Weights of a small transformer language model: vocabulary 2048, RMSNorm before each block.
Each number is 128 + 24 x the weight over the matrix's rms, rounded and kept within 0 to 255. Layers, rows and columns count from 0.

# layer 4 MLP down (transposed), 256x96, rms 0.144, rows 143-153, columns 0-95
[[105 106 182 194 184 128 130 124 104 148 134 103 133 130 129 131 130 159 128 155 122 123 124 160 121  90 114 128 117 165 138 130 149 179 135 163 137 151 124 125 146 143 142 167  98 127 152 121 138 137 125 109 182 135 136 168 114 147  92 135 121 131 147 131 149 141 175 147 115 112  96 116 123 132 135 135 189  78 178 163 125 109 101 104  95 151 128 123  98 144 149  98 139 144 172 116]
 [158 167 170 122 168 129 115 109 152 107 108 122 129 122 170 137 151 141 163 143 115 119 120  96 102 121  86  91 132 139 135 127 141 116 139 114 131  84  92  82 129 149 109 137 105 128 124 101 113 155  89 176 144 163 110 117 144 103 115 157 146 131 114  96  60 100 159 160 135 146 142 170 121 180 185 136 121 152 144 115 152  97 141 116 109  64 115 168 107 153 143 115 144  98 151 108]
 [166 121 163 125 129 177 118 166 168 148 117 135 161  92 117 117 123 138 111 107  77 113 113 111 159 114  94 131 107 117 185 134 109 115 106 102 176 132 130 164 168 120 138 100 124  95 122 151 153 115 125 128  72 128 109 132 106 150 149 176 123  74 129 163 168 156 160 125 124 152 131 198 131 149 138 116 114 103 108 113  91 175 105 123 158 115  80  70 165  98  91 134 113 113 160 111]
 [164 118 117 149 130 170 176 134  97 115 137 104  95 203 127 124 115 167 134 106 103 125 150 156 115 132 141 138 143 142 123  74 124 121 158 107 136 163 162  31 126 130 152 111 127 120 152 155 145 159 153  83 150 142 112 135 100 104 110 104 162 124 131 126 108  88 183 127 154 104 118 137 123 140 136 135 195 151 103 132 116 127 132  92 184 145 156 102 129  83 128 115 103 121 123 135]
 [ 91 131  86 168 119 129 139 114 131 173 102  89 113 147 147 163 120 173 156 134 132 109  75 165 134 112 158 113 142 150 106  59 125 143 165 111 161 142  93 137 138 114 125 101 116 103  96 144 147 127 120 150 118 123 105 125 126 134 127 144  99 165 137 149 111 100 118 108 119 147 156 131 121 125  94 127 150 123 130 134 129  85  99 144 181 117 154 126 151 128 127 100 105 109 123 167]
 [135 134  97 134 115 148 132 131 127 119 143 119 108 133  98 116 116 111 146  95 144 127 147 132 130 117  92  99 143 113 144 127 128 134 126 101 126 110 151 137  78 123 174 118 150 145 115 136 170 158 124 106 116 121 120 146 141 125 109 110 155 145 140 157 156  83 106 152  95 149 120 134 152 130 127 135 106 133 162 118 116 127 106 125 127 168 127 100 111 114 149 129 106  86 153 146]
 [134 167 116 109 100 121 116 110 133 138 126 133 131 115 141 100 106  93 185 139 100 122 144 142 176 123 194 175 132  75 124 170 136  86  82 160 111  77 155 146 129 141 132  96 123 141  91 146 155 109 123  83 139 186 133 176 136 147 176 103 105 143 113 181 106 119 166 105  89 112 151 136  83  95 107 128 112 121 155 110 101 155 160 101 154 140 107 146 120 141 138 127 154  84 134 141]
 [143 142 119  87 101 149  69 117 136  76 126 149 129 173 111 124 103 112 116 155 126 130 159 115 138 118 148 101 138 177 104 158 157 147 144 113 115  98 102 162 113  93 101 137 125 129 117 104 133 102 112  96 125 124 172 123 131 102 166 107 131 136 134  77 112 116 164 150 105 152 110 112  90 153 100 165  62 164  99 120 171 140 131 172 185 130 162 140 159 101  94 167 131 125 124  87]
 [119 106 146 108 162 147 113 124 103 124 140 155 138  96 114  97  90 164 114 136 125  97 136 167 149 136 126 113 123 161  89 149 135 123 136 126 126 108 120 125 150 131 125 117 136 120 139 145 129 128 138 123 180 151 139 105 146 129 115 162 129 121 132 119  87 138 133  98 145 130 102 148  75 118 138 135 117  96 112 125 144  95 124 130 128 140 127 160 133 136 146 124 137 129 109 120]
 [126  86 133  84 162 116 146  95 135 151  97 156 147 155 110 146 181 106  90 166 132  76 158 140 164 110 105 175 151 146 160 122 114 117 105 122 105 122 166 125 126 121 110  96 129  86 177 147  92 147 134 144 133 157 124 109 141 122 109 152  89 139 133 114 123 170 146  91 148 103 123 114 116 112 116 138 139 173 153 125 128 153 125 137 108  85 121 104  95 136 128 155 155 133 116 145]
 [125  88 129 135 134 122 114 144 122 105 129 140  84  84 128 124  94 165 110 119  76 123 118 109 118 128 108 151 114 141 145 155 143 118 126 106 147 145 131 132  97 119 128 115 101 133 122 102 136 125 127 146 147 115 120 124 131 163 147 122  82 129 140 107 105 124 127 114 117 168  98 135 149 133 131 144 121 137 130 155 136 103 150 134 129 149 128 148  92 125 140 150 155 164 127 117]]
# layer 4 MLP gate, 256x96, rms 0.147, rows 144-154, columns 0-95
[[156 138  99 168 137 141 130 132 110 124  81 122 101 109 156 114 144 134 120 150 147  82  98  78 107 144 117 138  99 104 135 121 144  95 141 180 126 127 117 113 153 103  77 148 146 155 117 150  72 134 111  97 171 133 142 122 135 133 113 131 149  93 177 128 128 106  97 162 145 158 115 110 116  76 146 123  89 124 134 182 161 102 141 163 158  98 111 142  85  91 112  95  90 112 152  77]
 [141 139 108 148 130 131  92 155 101 112 144 159 160 104 133  94 105 165 117 143 151 144 134 115 108  96  91 120 133 104 111 169 159 141 147 141 148 153 107 166 142 176 104 129 109 150 138  93 130  71 156 135 125 125 117 145 147 121 144 139 107 123 127 175 151 113 137 119 134 120 134  88 132 121 101 162 116 123 117 113 148  94 133 116 113 137 126 138 117 132 131 120 141 153  89 101]
 [103  82 135 118 119 160 105 126 129  85 144 112 112 120 117 140  94 144 133 162  74 111 152  99 121 132 129 144 112 182 125 151 124 159 170 165  81  86 156 108 148 109 172 144 101 149 128 123 160 119  88 154 126 131 119 103 105 169 142 116 149 139 136 139 132 111 119 101 148 108 110 132 115 116 105 119 140 111 118 115 156 129 135 136  97  97  70 204 125 121 141 117 141 129  78  85]
 [104 120 118 103 193 133 186 122 131 136 153 129 124 139 145 144  73  90  99 131 128 103 166 149 112 126 133 167 113 136 166 123 107 131 122 116 108 155 157 140 121 132 146 139  74 112 138  98 144  88 116 174 143 154 117 144 117 144 105 102 107 129 129 133 145  80 132  99 142 118 159  76 131 107 105 145  92 110 124 158 126 109 136 121  79 141 139 113 163 123  92 127 130 120 136 104]
 [111  98 144 141 136 121 163 141 106 132 151 122 110  98 138 145 157 111 120 128 128 121 128  80 128 151 138  99 120 162 138 114 137 117 114 116 172 112 100 133 116 103 117 149 122 139 107 131 131 165 122 128  95  98 105 131 109 149 158 106 127 130 157 137 103 127 117 153 135 114 129 172 146 123 130 169 100 126 142 119 167 128 142 126 131 135 129 186 174 100 167  89 150 135 111 126]
 [127 114 106 142  89 158 122 113 146 141 132  88 176 114  83 138  94 131 129 129 112 116 128 125 110  46 115 187  69 103 132 136 119 100 137 183 149 143 126 134 155 161 109  71 123 102 106 122 140 123 121 123 112  75  85 100 132 128 112 122 118 123 133 132 160  81 135 213  89 115 125 119 146 117 121 138 146  75 119 175 156 148 142 144 156  74 105 158 129 143 149 128  95 161 119 151]
 [ 79 141 126 115 124  71 115 143 133  83 105 138 104 139  79 120  99 146 110 129 149 144 159 142 153 128 119 111 136  99 137 143 144 140 138 149  71 154 118 146 113 119 129 123 164  95 113  66 148 147 125 123 203  99 137 132 126 149  55 103 116 128 119 169 134 118 132  97 160 126 151 136  87 129  94 129 155 118 135 159 144 126  82 119  79 117  65 138 133 126 114 115 135 120  94 117]
 [128 156 147 153 154 114 148 128 127 131 145 154 117 144 125 171 109 128 105 122 112 160 131 129 118 127 144 108 158 183 154 102 130 133 163 135 153 121 148 135 151 151 131  99 138 129 170 120 103 123 149 140 116 132 101 168 102 119 114 149 116 141 139 107 123 154 119 147 114 115 116 145 160  86 130 126 134 124 181 151 131 167 138 127 150 168 133  95 134 120 141 137 158 116 140 118]
 [152 127  76 131 107 141 130 168 109 140 124 130 126  88 121 111  77 176 122 154 136 169 161 125 132 127 149  78 111 121 128 102 159  73 131 158 140 152 106 114 104 128 106 115  96  88 126 134 149 109 136 120 147 103 138 134 103 159 150  87 111 146 107 110 168 138 131  96 128 139 138 133 134 132 134 146 121 124 134 138 124 126 135 120 122 165 119 156 123 104 175 101  51 118 141 138]
 [138 139 105 126 157 156 112 113 141 133 116 104 133 147 120 163 112 124 126 138 137  99 138  91  96 129 117 114 107  77 111 131 100 108 138 130 148 134 142 150 148  90 126 136 126 110  88 117 157 151 137 137 112 142 161 107 113 132 145 137 131 111 120 165 134 126 116 132 108  95 143 158  76 153 144  88 122 147 113 136 141 114 151 131 129 140 145  81 201 130 100 156 135 122 170 137]
 [209 106 144  95 153 115 114 128 127 142  98  87 144 122  98 140 103 118 119 139 144 143  94 125 122 128 148  94 112 137 134 133 150 137 159 101 140 113 200 149 116 123 150 139 100  72 152 140 129 102 132 131 121 116 121 200 144 101 158 123 139 152 161 154 187 121 123 131 169 134 120 124  83 161 160 134 115 150 113 169 159  96  96 178  95 145 112 110 151 108 156 150 151 114 139 106]]
# layer 4 MLP up, 256x96, rms 0.149, rows 144-154, columns 0-95
[[119 172 138 118 112 147 151 107 134 105 118 110 155  79  95  71 125 131  83 112 115  93 106 100 139 156 147 178 127 137 119 161 104 168 103 108  88 145 153 132 134 161 104 126 140  99 153  90 128 121 115  81 116 128 178 146 119 153  82 151 103 127 173  61 128 121 152 156 139 156 130 108  91 104 123 112 136 135  90 128 112 119 137  96 110 158 129 154  70 150  63 144 136 143 109 113]
 [100 124 144 133  99 140 137 120 107 147 162 152 124 164 120 124 111 138 159 101  94 118 161  85 117 121 144 137 122 148 186 101 162 126 108  98 146 112 113 113 130 133 130 118  94  99 133 122 116 104 164 123 133 150 111 100 135 143 130 188 138  86 134 119 128 158 149 182 202 171 173 170 132 141  97 126  94 142 150 102  78  99  88 145 127 155 157 163 150  73 122 135 117  91 119  65]
 [140 151 184 166 116 143 147 119 125 134 129 125 126 121 118 192  88 147 121 146 116 127 111 100 139 126 141 133 154 108  99  76 141 120 109  37  78 127 160 107 130 118 124 118 109 143 101 131 197 157 125 103 142 115 110 191 121 111 111 119 122 149 169 104 105  89 128 154 142  86 152 117  90 149 161 139 167 128 147  99 146 103 130 123 113  65 104 111 149 139 129 128 111 114 107 143]
 [161 128 190 106 115 133  86 150 126 114 124 138 114 106 130 133 144 165 139 134  99 148 119 116 165 124 111 133 151  90 158 142 138 116 126 129 114 124 130 117 135 149  94 135 146 127 150 122 107 112 115 144 149  72 190 123 118 162  91 100 114 113 164 162 149 116 162 149 152  98 134 127 120 149 153 100 127 138 140 157 117 131 158 167 147 137 137 108 112 169 161 138 162 107 169 173]
 [143 154 136 125 125 128 138  69 121 128 123 131 127 154 120 185 113 142 142 171 144 160 140  99 116 112 127 135 134 143 132  93 124 126 127 172 136 167 124 110 154 165 128 133 108 115 143 139  97 149 145 140 165 110 147  85 114 155 140 146 108 118  86 121 110 146 134 170 139 137 157 101 128 164 138 128 101 121  75 126 158 115 123 126 108  95 120 166 125 149 112 141 142 149 121 112]
 [135 134 137  94 103 147 144 161 188 116 124 175 165 135 111 194 126 116 124  53 108  68 114  98 134  95 118 183 142 153 128  95 162 174 168 137 147 131 159  87  98 125 104  86 141 101 153 125 163 121 120  99 152 102 141 115 137 154 113 113 143 173 126  76 148 135 109 157 140  71 138 165 142  97 103 129  80  92 136 106 147 108 149 129 109 129 169 163 134 140 110 126 103 106 154 139]
 [ 89 124 135 143 177 142 115 170 138  76 150 160  94  95 125 135 145 135 110 124 165 115 159 114 139 102  93  82 115  97 140 139 122 129 140 143 106 133  96 120  85 126 143 141 133 137 148 158 129 133 135 156 175 134 101 158  61 134 121 137 114 134 100 183 152  55 156  87 121 139 134 131 125 123 103  93 161 123 104 144 171 140 135 138  68 121 112 108 120 125  83 153 113 103 113 142]
 [108 129 142 114  75 118 155 134 144 140 143 129 128 147 140 120 132 106 183 127 140 128 121  98 111 166 158 142 105 132 152 137 123 117 147  90 146 121 132 120 147 110 106 135 106 118 119 147 146 136 105 121 114  80 161 144 130 138 160 135 116  94 159 145 164  97 116 127 148 152 179 100 101 124 131 104 166 149 146  85 126 155 160 151 149 138 133 107  87 127 137 113 125 134 138 114]
 [154 186 104 128 146 111 133 108 158 134 121 152 130 117 171 152 135 108 126 132  98 113 150 123 140 145 138 131  98 119 126 146 129 156 123 119 157 140 107  85 115 130 138 104  92 153 122 115 120 137 127 138 139  69 100 127 111  53 103 133 151 130 132 107 114 147 121 107 203 157 109 127 124 138 128 144 176 115 158 121 114 133 133 116 102 103 158 146 153 135 122 156 112 134 120 124]
 [ 82  96 155 123 147 113 135 145 110 124 105 106  95 147 159 153 137 105 110 132  87  83 138 120 144 149 133 138 189 109 119 111  90 152 132 149 116 104 139 131 151 146 165 153 149 123 160 151 111 113 101 110 142 131 129 122 163 121 102 114 127 114 134 122 129 138 128 150 137 149 110 129 112 122 147 165 122 136 124 110  85 134 149 138 167  86 111 124 108 124 140 156 115 116 138 159]
 [197 180 139 124 101 141 106 114 113 128 151 130 183  87 117  78 103 150 157 106 104  94 140 148 108 145 143 104 110 154  91 107 122 157 126 104 147 129 156 176 149 124 129 133 122 101 146 102 146 125 142 113 108 113 110 150 117 143 158 142 130 161 159 132 161 111 112 117 107 170 129 152 139 172 125 108 137 165 165  87 128 150 132 150 118 152 178 128 110 144 159 143 136 125 145 124]]